{"head_dim": 64, "vocab_size": 8192, "norm": "layernorm", "attn_scale": 0.125, "bias": "all", "tie_embeddings": true, "lr_head": 0.00639, "decay_fraction": 0.606, "seq_len": 1024, "train_tokens": 906800000}
Each number is 500 + 25 x the weight over the matrix's rms, rounded and kept within 0 to 999. Layers, rows and columns count from 0. Numbers have three digits each.

# up: layer 3 MLP up, 3072x768, rms 0.038, rows 2255-2383, columns 624-671
# down: layer 3 MLP down (transposed), 3072x768, rms 0.0326, rows 2255-2382, columns 624-671
up2255:521511494515481527493500502506527500521500530558509503454548479525535491524512431506542506565520498507520520491484492434454513569520483492491502
down2255:534521519554503439482510519502500518479555503547520500463476483524494526560477488507525515520531487464527468523498489482477483497516462500458491
up2256:544509533479516549523489467554518496530517516490526478488477450509449535485535495501488536462490503483518526470522492501509443508444491495520532
down2256:500498528504457555516521544482480505495478549492474476482502543530526518503475482511481517546522491489507512507493500511501488466462495461530475
up2257:540494469482500514453522479484487493506456527513508502493526459493530494517506478504515483509484519462420531479464507517529506519506493567446503
down2257:466500525504534517498488472506506490524562494478464524473484479516564497477502495488564494533484483485485532519497524487489533481484476537514487
up2258:524507490501511539482513514495505476494525515509451499508511505511475498463478502476535526520495469461462504507511480507523500517537512477482518
down2258:494486546483486496487518479520497505500455492481449523481486524459518521542490540506525562441532502513552468508509510544495515481503491502489530
up2259:494543489508501470486538492494497470508492500468468478509525441493437486504499483514514473506553515489470499487490497538511478490505505514474501
down2259:492475517483511496485510514534509495515512513485496473458509479502528480497472513459517457492495506501518529512459532519513542527498530484475518
up2260:580491492495478517551470513518516492520467512470486503485516490460475465517518461506457467493505491462498516522496548497512504498534509494538495
down2260:493491493511464429534506523493489505490494440484490438512488495502505524476520504459569527453491497517484525486505516515506512524507486559486486
up2261:499539506482518510510478528525517508481487484451502528572490531507513485520472435478530477503505454482525554531560477530484515514460507470467529
down2261:473451535554477453506479519477511464524495485474519452443528483510520534507502506507518494520510495492515514503539499454497476504524446511545486
up2262:499533461475494507515513471475498519481514514576533483472512495473507461497499508456528494487489506475509509482496528520494476505508568495497466
down2262:524519493483486475532532444514461501507495499485497514493483565501472466484510523537502508541507486466509495497512534522466513497505485493480563
up2263:509477462529494494463537512527447529514500509492497547433516474518516493544515480556499469497523481503434504510523464478507457531498548446496520
down2263:515494538537453511559536504467516530488494484496563507486484504483502491519487534521466487530492486520509493459528478455514496484527546453497537
up2264:521509518456455527551482508465512512483476493485482460496537516498463511505536485483514476487540514513481479501517447437479433523504473494507523
down2264:544503477482491510500475457507506480522494527473499503479485510504519513489462493481494467444504501471522503528473475493495452513490500527541486
up2265:514529535532519546527511495486492445469485511489507521495511512486524478509497480468522537475484496480468509487474502501504495547474543478492489
down2265:496513494517517485446487470505486533496543443502489514506521528486519489482492517464446510490515474468507541510474494543513519495504507478502484
up2266:520513498482503492493475476447462486447511544502442489495466509494462450515525529515505541480501485520516501477486472522475459520496522479479484
down2266:490504497486464476499530464515496492510460478504509504491496463549504540504438471459501492493502486518452503501470498446494536487544468538529509
up2267:504529502481542525516475517472493454488483500530505492526534487505512467504492487501513502498517519486484531522471478466501498510484466475482522
down2267:549508493527545506488500513429489454494500492494525492493495536480478454481498491517491507530489523467500524497513510538514490472478495493485489
up2268:495531516495455561536541508535497472525469514501491527497495471446424500475519525497538514527534499488499495501520555460539502483498518513495445
down2268:473490489509523502401516498528510493455499539436529497500493464472536497522511507462547494453499503520466494524547560508516494487483509502502541
up2269:533538504489507494507495513500467536546478480501451517497525478488540446509453477491475497509475518501489473503532538499521478527466510485466492
down2269:492512497512479424511519516500505440517462490482458491499489490516469477464533493519506518528474479491499495502483473520501513497488516481495499
up2270:477488494506472512515506530547486520479478475521487492452513492506495517510505467517518524463515496528496508488504496482460531512468495494496475
down2270:545514501530500489515533485486495497475516495484499505510471498499491493527522473495462510499484509511472492508515538462484497488514542491541505
up2271:491509516463469486447536532438501508464455499465508497491453470475509462512509530505492472456467477498499547468491521547515485493513538483455479
down2271:549501526521528481518527506477473495521549532492521528465507426510486532525471474520504514540534513516489523503501494496528513486489510466534540
up2272:481494479484507486515455511513468520508502531507516550509545516511463460553502489533466486513502508498511497523461534510483496501480484514490519
down2272:513486507509503525500508515497535472533493516522507452493483513494507471525507495502495467506506505537512513516520494509503516487481526475479512
up2273:483500487510485519499473515510475502494534502519513499451508504526501492483510499498487521559490479453506510490454499503473505500487504509481472
down2273:522479502517502518522506510517495463452468460496525424514450449521531543512477471458502477489512484527512526499570472522487512487549468511492504
up2274:486534485480477533530550555463552542517526502486469486517551478489513459521521509509478523510524527458446517501471516470492502534471519503485497
down2274:520525485520496465528488479509495489514463465519476489492486494462423467500456496470535486545511496497509503512495522512499503564522506520489502
up2275:503467457465444544478478521475515488500517519518533525489519484489493510554509532503491480531527493499482516460481501467513460486468499484502525
down2275:495506492514503485516499435535517518474504504536476466543524470462503492517512515496507515504509467569519509482541498426531496495505477415517504
up2276:528505473467528502424479463526505543513520479472532559506507507437503446512512491472515471519453522519518495508525518497451463511467509519468485
down2276:479509506489482443514520511529433386544509487510501509485498532508541527510560539542516529480490514492536513499493458526485495489527508472500502
up2277:499537506494494494510508501521524490526505515483470499468525497448436468506536515504461506488500486489475490506466530507525519470479488517479492
down2277:488462529549506512518530470456493507530502523473474476526491528518521465487554455505491476548497509494473483538530460502513470520496480540511486
up2278:557455463483506520494481521462422461452495520506521551472489496492450453505523525470444509490483486528496510486488504499536461521494497525519511
down2278:503470468519502508516457494492451451472471503539486478516550522481512518463513506513494485437515451467513496494525487536505514466446504520512451
up2279:490473489523480516459467491463536444478526562497527507455515473551491527520485515491510509471545514527531539540465509523537513511506488474475517
down2279:490525512469471477471539518533514479504513512524474511503468502506474480515496513502549540523480482466515465522539480494474477520495494483530516
up2280:525462471508501484532483519526507491467462511519522497485546487509463516517494486461499515486493503486481548490509491504492486544546548506501511
down2280:526510526555523520509520492469476444524492518507488501523506491485426493481452503500508441551436464519517519538536532526495478530506500476522506
up2281:436519475515505515538538534496514505513531462470464477482469521483530454486439498500488476467497467488481541443526555533516480496535501511510491
down2281:486496547504490496470485518469552429496459549456507514520512455498499533510487510528506502482509477482484504502495427490517517549516530464506490
up2282:481450465485501496512489467502522535544506478542452482463493513510505507499489480461500480539493498483439462486508507476479519506512480516508483
down2282:543527550528478499516508493510509492473513499520479508531494501464513496505532491535492540520469506509466485515472515510510493491485492477487529
up2283:465540476514524475495523540524487474513461509468512518517562498518513502451510477516506477494525465485485542496530513527513512518485541462474510
down2283:527495504564512526513522525531532476487469505448505484519498446477530498498474519512484445486543496510471504502500508515492499497488505480531460
up2284:497473484474488492500509517517482506493522494530493535477459521502509501522512498458473536529486501510470503486483446512463527512533480470494497
down2284:518496500500576567536499514530547527517517492494462479507508483526526468500462510492531487513477514497474485489513443503523512504500500494461508
up2285:501472498456468522478499463514506515499456505481490539502516500504508488526499480510493492514499534532497505494530482512538450487515508533491491
down2285:540481530520519478492438561484523505515479517490482458473536519487486508501447455485502441517520491478490549543570493483484505520522494520506509
up2286:500514478486505475526426495490476493539525504505480542464493505494496426480505465532509488503494510520493506496486481543485517491493534494489473
down2286:510496480433487524506483497557499541448476461507483468462505520465568480466481557512557501452492503528514473514528473470483473494473566493516520
up2287:472554464466496528513471497510479528490535505544486522478551520516549441509504508464506529482489494509502508501531491525493494542499511496496482
down2287:495478483529487506481460505483533480474520513539488589513508456518472523481459491475516475531497481485508522499513440479472493474500483469479488
up2288:541459522473487521529506501520520455513482481465526474512479456470504492543483515482530482497476519510510524470529503445496544548445489473490515
down2288:492525482470507473483514462492483491492548503495495545489505497499516493522497530527560514517492504497504471493515495522499471516481521498506497
up2289:459532489481495508483512482553469456483496492499466497501492499525514476481514492522483493501504488493437506482495517465493505482484507465483482
down2289:486492491481512512507513473525498535500500490489460457489539498460463495434502412478554493536491508566482511508542522447503535523513526512485461
up2290:460527496451470468524489511468518444473462514475489491491509517494512472504496509523531505482462495504507493469477565503465469540496537487458497
down2290:496514540538548487515491534508485522494462494457545540506495523442499498509486472489520498511507519504479514496499479513515502471494473494513498
up2291:522517471504529509533494471534486516510548478565479497512471510493485513513481458482500481490506512450454501501495498543496469506498502510515531
down2291:444488516479464509513443487520546473518436509475490476536510569499502528508494496529507497508527464483500479472516521488516503472515536476497523
up2292:474510448517496516482473533471470475514529509494405527471471501553514499507502511472537472496489525488493504449501463513488477493513503472486464
down2292:514522500510508491498536475529508505516449461484493492528512520536493557519511527480541510571529509565497468538509434477525525469452479491501470
up2293:490454495501495472491469533511500510498525486496510499475575481495480504487545491476497531494494469496532527457518455513534504476499492486488467
down2293:500460511529504489568465493520522512526494505509500513507536536506513486508529490512520553566502507484507536528526479509512483511458518508516550
up2294:531499514522508524536492505488507515479498493548510490503503469425503537479498449495490511497491494512534527506497544516522476538495503500499521
down2294:490519518481476458503464479486489457526485525470511498532512466496480527494527527502502490474520490497452490499503515519547532488466514461523534
up2295:511526468538491487458475536463488522542479531492489502483438498480466483507543526531511546523508505509481490512478449510498496514515531500498532
down2295:512481483467520490478502512508522485498501524510493480507494519500477509475474490471462488511471531496526518447489517475490517513536491477521537
up2296:473549517513539504510528474484485517506477494490521517491538488508487459464475487471518501490544528510507510518512473495545478491542540472478538
down2296:521499495478512480491547541505470475520525502501477496485490471496514524513497539547486513475504496498482516481498467499493489514491555513496490
up2297:524509505512494543418452499499498497469504496577498517471504474476540488489527506467493589537476494481497499511464512511531460524470472489514526
down2297:526524493448484491515453468477491499536510505551500516514481480502520489509486517478481512497509507471495481524513501446463483496457474521541503
up2298:517481475501501510465542485480511484488488508519494471506499493521517494498504512530522533514495486527498555448492515487520491476455531495473427
down2298:521531506444489466507490454525502493489509489530522508519464492519531517496535485466497505482533519476538517500490477521490513501488505493507423
up2299:482514504506481522483500528488529442525454477552473565496517523537513523491552498482502477531569492499468489513491512476524473516495479502480418
down2299:498483489541493493487484499482491484586503510458518512516512479517499509504478461507502477474489515502524533534441455526491481485481515535493485
up2300:475533476482490456514501492518500439496514475538476533497510487514505502533493467480509506531480496482513496489456511470512457499509529486499436
down2300:565544528495501510503498504510486492459513490462473472498521475487520466462500488491515526441472501503485486504486508561544487503500534459516491
up2301:483523475530483516528482506526497469522493456518485505477471458467463510532513500510506501493463508468513466505491539465484470525507508485493482
down2301:457467466513516480452536506483488470500473502516514563489474548506490522492509517496497478544487507482469527502478508493469519547513526513474483
up2302:523503486505457531525527514539464540470476544470431474521505476502457453517499522498488482471500479519493517484498514474541535480495498534486477
down2302:506533535485543531492535496509480523505506461542520563496513476445473499488491489506486469518495518513482559528494474509505506533498532454466510
up2303:456509462524482500477547501522492477502484498557484516435556489507500461497507500456509527488498515470455488476520469482558475518522532504473408
down2303:514498505515510505492495508502503513499523514513508470521506470484490486550469544504479543499515521502514511507474530515549500479488501496517502
up2304:501511473529470506494521468521498525487556507504484483504501483483515474490498457462530480503501503504510503476488518530504460479495526472484499
down2304:469462476483455499492494459489521491498475502515541503517539479453477487489477515514465452525538489478494529461507532473512527492498435498470484
up2305:523523502497514514523496434523454492510481523496550481525537478451500542469501512503490448483512508495477496542514519518507479524508538490503501
down2305:515532488453493472512488477492549515501488503484501484480503488500467470524510480502536539502506504483521531489543494486452545455495483501528514
up2306:530513469481513512525522489507500490532466501464521540473495497494503500501566456521478482543486500512534549513465482531491513504525465495472520
down2306:491501512510501499508511529503535522547533507477500497503499508526497491512498505539507489396537510499462511504502494512486522468458452509493482
up2307:526458482538518527487526520537484535513496497456494482484537475541479489501537525496493476508508506470486521453512488511499500488517463467479500
down2307:497516534472487504505504433460484491485517488511533540504508493516477497522488497520498491485520505517467500492496492513498504521472506539539498
up2308:481511488464489489472427506472478539515498536472496516528462504487536531518550505481495504435502517511465521479494466529488505473444504476506513
down2308:544528504514482505518486457494448458518499532485500485529513454515488542526488474485502496474485497529527446452458488514507485531473501510460508
up2309:493525453504464485499480477526504499480491564514457494521495503519461471487503461489485508459480488477530534503519475489552501512510515478498503
down2309:539461511513511483440476479535492492521516500472496467499494507516481507475519497500570464497488516507432446470492545483500477480502491495484500
up2310:510512499508507497453457522500427481492473534537529528521466516470467455559532487466519515489527508530499483535465492519501463484531524477503496
down2310:509530498491536470492498558528483482509531482476488515477498468505517517447498565511493491475495479520456506497466489520511499467481483526571485
up2311:485576493479451506545561512504501514539520524493522578496490476470468493454477516539499513485472529473497505508517521476458515512465530529488468
down2311:502435515521521481490488482535505483520510525500469492518519484503511534502513539485496491497501508530519474516525467515510493474481488477514500
up2312:456483522467492503485498516460516521450467509484520528447492480449516499511524517476465506475516474513488511465521502482544500508517536489500512
down2312:520510515492515488518511474491488535532486523530477498544465498509491497503522468494502493465529515502518492489461493498515496501490484503488467
up2313:491551477491494465497479494542492548476497489481504493476449520492479491515517495542489477452503504474503511524538479503485466509476511462445501
down2313:544522492514512469470479490483492527496490503503485506508456476503510514484513444502492484495522497547484500491480487464527503489539477492464514
up2314:503466504500490563517480490491513511470499535544492470459477506481511478460519508475504484511490477474508498480503511531464498510504482483482487
down2314:478520499515502513472522508528501509447510521487549487503537473493514514516512504508525530507542518530495479533497477508533467480486505520517526
up2315:491508496523484491478467515463508474507431498477443513482513475495467496488505464508488521484556492510495495499562556482529482495491524471517529
down2315:526519522517493509499467501532506437448548527509509507477464520498482535478500493523509503503520497524474489496488485504506499472483461488527504
up2316:451530490521479521479498518532487550515498528501510494499477484520506483468486465492540491507494482504485531503499522473493503499499490466511487
down2316:531481529514510476501490511523519489481525508480479538500508506502457513526506534505514506487494516497522528494490518523548485496455483503539502
up2317:489520446462491514509534502483490521515505483487512510479498467538450482544499496463487527517492510503549513499529525445489491512502510503495512
down2317:502465496475501490483483464520519512502510490527501525457495500491473519466492504504511508536497522534484443508502488462495471472519560479540505
up2318:520481516486522476482490477519498536540507510481455482470511493527481459513523503511517565516491505485528519518530536478505553507512489487495478
down2318:472490482512508475469509499469492514514503510506470515499521507518472522504486496516492483490500482501519507530480451520531486510488487481488478
up2319:503478459511523475537506487486467494510480528479484512517477517549511524522502497467444455476555509504472511529474483509495500503517470505510491
down2319:474489511515523470472504488498512475534520495504530475530513507507528548509526486481508451483505512498551551474476529527543478442498517505484480
up2320:519482483508492517514500503482486519486513504505462480495491509491434493495514485493509506528487508492553498500479524485493526475512496440464454
down2320:509518532495444503509491557505460494502508499427481510494488527505539497472451546484507472499542506499513515506528472478504497522498504481513540
up2321:505522461524481471524509473500513510528460503485468543489472481490493482523487523516501479500527514503471507503508535503490497476482515522489505
down2321:472504509489541477472558520494515469504464483499482475512519527453488483474500489497489466534467499490497551512498549516507510485460503457484488
up2322:498521522463529494469571493521483509455527453524512473494471494503477531524560470456525470490464489489533485497465501479486521549496512504518454
down2322:530482513490513516483495503502478475494442528476495465523505463512533506517485562510539529493488494507507507536473498505499488498496498517531514
up2323:530568466527477527484530437513493492515488518475462509501499513493467478479461471500459499503513517487495495529428492513543508464517510457488520
down2323:544479492494504542480510439507505538497483446494488526506493525488530476527513502409491522482515474567517481495532527453523516514524496470540520
up2324:485502473510512513514528515494500517490524543500466489478475486479482480509501500498512516500476494499469513496538477517488441513499506532524486
down2324:495485482488501489519474486480488468474513471492503488508532526486503461497491476526490497492500511492533489506504515512526509483532519499494510
up2325:532498490486435483495500506526484523486540494506509514460481518436532528519557493500507521531554505488482501493497508498476481520490485495504521
down2325:511478463497496478482507496498533520455495486487461530538539478519483494485475520483488508475498491510556490530480484475516493516558482514486497
up2326:461549516490516530482513490485485511502475508477509496483472481547442484501490468496516513512548479519520486521482496481502504497499485480486449
down2326:501495508479495490555512508511517497463486522501494497470532502516507536544538511500460437523478482489461511509466538489509509494467475492546510
up2327:488532528471502515525466484493492511509495541525516515507508507559538441482521450507457485522502528443541516511498503512460489517518534478485515
down2327:512497526482495500454490490492504479479466507498507476476486486482499551518486495490504530530515525517486521457498512472495507494481488509483510
up2328:516506513499486516540507510515511520540501542490482499529462494510473494490465506452466496473523509479473488510503466542509483513495513507501475
down2328:515480494464498474490488512506503460480500467505504486516567509495517516496501474528467517516518501507530504500484505523516497530475504490518522
up2329:486472499494517483541472520490495450511519491506502505539502524486529495480503488522489479531504461481434542507487491497515487521564516517442483
down2329:490506514471465536497477517479517512487540503515534487531541520521506495489511473509502527485423515477488514542528476463528505496489554503490495
up2330:554488449477506527465472456546458514527477482514509499443479468501477527488551474474520550498487493523501502488544485498477468524493565541501507
down2330:509510474462522459490498475474505506558482535522518474527557493504458518545505500520476477509477500479497543481497489551515473520480505541513511
up2331:522515462449504517496524505517512480488493502491498542470495472504505517514539516512512531511532505455470541478499466496445473534474486487501461
down2331:496499510502512491518491544494521526505473470509495501500510463529503523497489454480497461516487507519508508469497520500467497476559530512485524
up2332:475537500499484524526517539569485509486448503509559524495489487507479552494478517458539545491516514459504551503521551530531526489508507507475484
down2332:503512484483518488430509495472524491502510502472474511495483475507521460477461474485461482517506542513494540505500495490455433527480453509533502
up2333:500519489501498521503496497493494496496503478514476516514508539484492508486530466436469511523508495515529513507433508468488519517477496513515494
down2333:491547494469482503503557484507502506519497517502553492488519494521513549493509517539469495493513479511491475472500534506496524498491527461497521
up2334:520496457477478434529470463528491457522525544500519487531465480514526516502496498507478481484487490499557505497500490500489543467474461552506469
down2334:530564467485542492507488504478543499537518521497518499536491496497503518506511513496486508520526480505522480469525486502485550463485543529516457
up2335:525457497511490486480489530486489461491528511479504517467459528511505484470502534505471483510488530498491521523512472506516501520495468524487509
down2335:498501498508522501543484492480514480499453485471461500508514464480490493525516509511516516513507471489498449538495518482506505447512501505552500
up2336:501526511497488528525561490488515480540470508485550499540548487512457476481514510527479463539510486525474511517491528469469534484497511540483478
down2336:507528487503474459497499566518506514512486494494525562489498517494476502475497537499497494491507544493458487518481470511478488489494506486505509
up2337:501522505491510499500531493478530518517491504449522539515508453503465489451495521535478464498483502471496531513464502514496495544516488485488561
down2337:515570477495518487480540545505490511475469476474482464535483468481508455490543510503520508467515501511504487514520477481459481506481514502504533
up2338:486458502479488529532466494492495465521504493536485501495507497502537520499465475483525495509508466489534493436472499489490480527486508534499488
down2338:492523490490502471540519490483520515472457524462480477530454447520506494532544484540527483468511527503487506528517511507492478503529504512532514
up2339:488505490465449478465501533536504541521490485474541473514516477459510495500502504503538453449487504504528532481494446482521532527509516506469521
down2339:491518496519510487493527444495517488461495494500502443472508510505497506507500467521470503519513485524525516530485463513483465467491561491458527
up2340:478492492487502514522509493489474493505482443523488492521481493526504471516474495461484487472470511510492495486478490514497513485488490490486502
down2340:503520475491488438551482532515514525509481493527472487507473523482512499514510511495497496476517465512516489500514523504483477501527523490498501
up2341:512544495509494509486468509500525491481510505495531518464479475514501529480496487538478499483526482510534562500493497462508507518497489520470516
down2341:527561494500534480470509503529498498484463475531502509479514508488520485496538545491497510513465497505539481513511502487456538499532509506511512
up2342:535514472504474521507502505524449539458476520492509506481528488490506510514493492501501501447479511463522530491470488464526472487507516496493489
down2342:472472473499508520518455475509508476478510493527502484500524492491480514489536502496516479518493506518482517532471519521508506494507508475529445
up2343:491483487521493490547532520464538507514512529547494480505528437507507512516514471466526520498510541544515464499531452526519437526484488534486495
down2343:484526477495543527566538472512489482527485502497466477543522450534531498493486460480543472507518500473509531515523456472464513528436537514484471
up2344:506513498479515539477528492465482476504431501508505545511488483507489526495508524470480524554535460509497538529508509480519534492571502431499521
down2344:478476478453474517489464469498534512460566480454496501432471460492441480530508498505532507537472486489529512534473538510493499505477479511467508
up2345:484491489461482457501478494533514487480554530558493513520444499447457515462497481423403500467458492523495513560515500517504439512506494489493423
down2345:468450481557523460530496519521510534542528502471519512517489489481545491491515503577533512513467501514541478560471507490535513455532493465482492
up2346:473503462480481505521460499528475514505525528541490525506505500488461495496455498473446482513525492491556542540538510474471558569476523460459481
down2346:475509455487535489401491492544476553525507482560548511475539519475498494515504521500483519471547489526526496475543528500492517524502458510549555
up2347:525497482538510479445488471529479465459514518534466518558498518501499489502532514487476509489442509483539466522501476551491504525494482551493512
down2347:454511477485493470546456511541499506483519527438476515499489499534504492470492524511506477491517500465487537463540540482469515466522503450475482
up2348:522521499491513466464486482483507484541467534496450505461485468538479501504496478534491509490476491477535486504511476457488515483536524522511512
down2348:473496494514505489515533490549490493498489507522483481527478517495448494498530500509480515503511488474498485468554509513467482467516482482501477
up2349:467500515463450467439501486562528502500497470527501529461483486491547506516484480459468481482495518513502497501520505515531456561498506485516457
down2349:497460480498586465502499509542474513431475524471493498545493527500521503496510516527501481528526522454512488493508522505543496494503501503536472
up2350:511523449465514481495479499497451529452459538477488536508529445462483480487489504529469521459471482494533523529510487495493516526523490509511489
down2350:483481497478483507459498508506488454515493437509536500484434536533514531479488458482511506488503509514510510474475519507495477494462458528504500
up2351:504483499528457497510482499502471491509489507538446494501524506485505525503508484530531484497534534520516493496483509496510536516512477551505513
down2351:521476520478508461474514491509467505508480515463515543513516524480492504488497518526533521484514499485506463512543527485527498529466518462493457
up2352:527514487502515477510473493529531505514497484567517487510477499517528488493473533488515536532462518466497517502497479515528481510488521507454482
down2352:521515470490530504521533493464494483520484503494451486558482463544468478487502511497496479472483483489487542496531510475482496485549473485493504
up2353:466500454522520513520533522527527524472518478533469514502495499506473449470532468518510549597513498477524517458453528476508518501498494533481504
down2353:464516535509519484522508458510511493524495491504468512499478468495500511556508507508480495514479518491515535532515526505465507514479484464496498
up2354:525442518505481483447463483520474475496514518492498526462514481567498499536485520454534553522484519454529501478503523441524518505484470543501524
down2354:494526461509463514530539518521525474504481513458538483523486514498500490519501510527501496481482490467502528472535492541436523491496491503512506
up2355:481471507536483553516464524519501505490527516549451490491467512468533496484498477500486521506475476488532513477501498503486511516483483438513519
down2355:512473451466502547465466456490473537503484475498502462494520523485525492527513493523529528498561508502531485483480514480514548516535443524506550
up2356:491470508467512488527480481498485533454477536534507483522461514504508463476542481540486535523494481518512530521535485519483485530517515448453477
down2356:510476532538513489503484536512533474515504500478543551492490520491483517431460458520525486528458486489503531473480517463475509489541488436478508
up2357:473509517492494502490513490446455510469486481565510498501478455516492466452555520437538505472527489466474512462495512521479509527550531458479517
down2357:528507523448500494519505479508452494531428457517501532508531526466497504501488492541450497498491493497484501506536515539515520457503491518485484
up2358:491449483475502521499454481522455473482512499482474474461493500540492476491574450493506491505505508502494505454480509503492484492493540562471483
down2358:518491489532549554484535456488488506501488514490472523489490478509493516536480524480495501527516503499462520469534478526496494452566474472498527
up2359:484476517434506556463489425446518496540475557480505490472479466468500498567508504495511515487464511450490504516503486533527446527474522472521488
down2359:546502581469524536459539453443515477609502522525523475535531470508507481552517473481512548495517491489420481486498497493563463557460417519541512
up2360:475518508494521495457522469489478507533423497474503529514531512535498434500501481477541501500446501500498512501490527466484486491461557528497506
down2360:503512493491458472490482502514482486502529474508532501520519510513499472471510524527518526478552479517510443519477480528513506522526506504473517
up2361:537527466501443504455498469547504549494526512492458492487462481469547475472510488522470502514513469502514493464526518506472547486511511533481485
down2361:454468499506453470567497538539496471479536530528497513496549496513465486415497474515427477442505431489482538522519499503485511571519523482502489
up2362:516481472502538503508511532472473494470485524442514548531484506492464480514540477499477484448550497453543547518557501530562512529541478481459543
down2362:458475523525516534485515456503460554531500497488458499475460475496507505513466536480462534489503510484505545506553501495490485494488515485549518
up2363:514449502486512510467468500458484484495483491492492502490541525520515484494561520516475502535537445482502535471559487469528501529494486511469525
down2363:500505465480477486465508493481470505518490533468475530499484491521490488541532499483478462518463497457480514523501493509503513485498536512464523
up2364:539540497481491473489503485516488491477482482483524481519527471507521459543513487500489529488518502522457518489512484515511426521496501500510498
down2364:523467510495535538495510506503486485504501530524495481507524553483453473501495493531501483507492504464561473479537500447498498503502533488503515
up2365:524530516499507562506486509501502488482520520514527507472474494504508538461475522491493530526484494484511495507468553475546522485512506504489527
down2365:488534463491509458474479495541524457491488452523483541503515494484489517509470506515495489494507467495514504451525528492460534488492485526520503
up2366:527530503465421487497487485458554485535472465524478522503531471479498472481498509478505525531491511500475496465474495443462502540493509484505481
down2366:489527487552535513477516495521510477527477477500503513470517487515475539475533447475498527483487489467508476505541541498536519509499520502490521
up2367:528507470496511547482484482475517490512486511487486514519498482527452514499558468472489510507464470503478528480489479486496473486455502527493501
down2367:455468522480543483511500528510483511470481490490513484485523508492520521467501516533507488495487497493491504524529499519513508581493557501525559
up2368:442536504528495521525521563510519508612507517492494480438465561508488492510505462500506508513568494466543500495463517465481503519487498503463504
down2368:534532494487505417529483409486528470466529489481446522483496544505490473489484508489489437533485509452480494466482531474488484525499502500455499
up2369:472465471490506466487501529475473473511498489510534495486495522477469488489543493522459530532507508502475503467546494545535428507473518478485527
down2369:526486519480474518477449505510503515500515457485526521538477509471505505506445525485510475540521515535494497486489508492456530501534518498500487
up2370:507486514493508480463486496500462475528514499523520506487504483453445490517508469492497509497540512524465508502506523497485491473499514547479530
down2370:503487531509449526528474540486481515479525478464466486495487488527507478478472507514500551486504511480469495510463447487523484457488491533500478
up2371:505513529464528504515504505515493474492462538458500524489487522506506527498508523457496524504495473493482541517537547533541495522493499488442452
down2371:519509466492461526488470471466462503475497482526506488515490490537512503497515522477473508512540501519462499496462523527512487501499490499479529
up2372:515478496491468487503483502521488447487481464510505505486517506505511508474519470494530495523472506503509502483444499505491517488432546482518516
down2372:512505479480522550516493518527534502515474477487512527519531502478502475540499488505490483499519495494483493493544482457497478486467517500511502
up2373:486520498408497489490478513506526535477517510552514484502515486463469505517490434472475524448509524439453531505543506466479495508476521496466471
down2373:507473538494482528497477469456510513515528515531471499484534504529558468555482486539475515529494462471530498545443484529476507502472454481484500
up2374:487506499527501520504472504527524503509497479514532482477460472523540495485501500487501531512483502466511519463482526497529462504486477546496445
down2374:502513483495525493529565491485521504503492504484504496472505465477507485503496480490498535488497509493540492484547499516494488522472494505506501
up2375:478459453551482466503483508539480519472490534569487462497507503532466473494482475486430494471489508468545506513529454481510517499528530489496498
down2375:486519514499514504491469500459508499507495554489520497505489528510532479501511507534506526505510499544479507521461490475486460509450524503498509
up2376:475463457486521499505459528536492502508509513527525468493466501482446498472528502482495532470530493510510508451486501528483498464477508512495523
down2376:499506500508482491545526477473520515528534494520481539498487472456498483539487489488521526469468489542506503507517529509531499523524472499472543
up2377:485509497515476521462535456528466516457482508478492485465495495547507473493531480488499526551465495503532492514515516507512514543551539478510516
down2377:530508484542525529481452509481507507511487520482487532476480485516520535481502517500512525473516502479476513510534492501510481502488502480487508
up2378:473490518516497494477501523550500493565495479489497493507488470514459493482456487490488514504494501490536498478484502544500552503482499496490548
down2378:492496503496473520514500479529475455501540548491488476522517505514469509514453428525518474540508470449489526499501519503470523477550493531514488
up2379:508531498521510539430484522552498474525531568482487553512541519462488491520556485430476563483479504494489490488490485542515462527472527507462455
down2379:510483481484507524512448480525528519554531442505471465502513478509506541501442495511471496481517484521524485555490521480466498470503496508475527
up2380:539522526487531579508498496484488487543519509495525507469464480522489512549492477500511557506525478506515497499456502495501470495506543498518505
down2380:520511472471507499509525489507523524481462505449447516487469451513525525534526504515490497543509493486528535487502505449469493479531491533520507
up2381:506466521506471490470501488505503508518538488496500500488486501551465506488453433480448552489493537491486501505502478475523485546483471526493520
down2381:473523556528520463523529522519478502540503523477488518527444487532473477489523493490480528501503507516498536520531540483434490500498484478508506
up2382:471482517493521515532545510430523494522512482501506492476486502493503473489480493482475519520498506492515512502507527510502522508559542504475507
down2382:529485501474512467502468520502498534487490505498496480470507526482507510505465511466467552478514511519542482533530518507497552538530479458481496
up2383:523493481497487497519499448494525520524473549437508523460503491446480482505521484491456482528502500501509541453535560517473503510477538537476424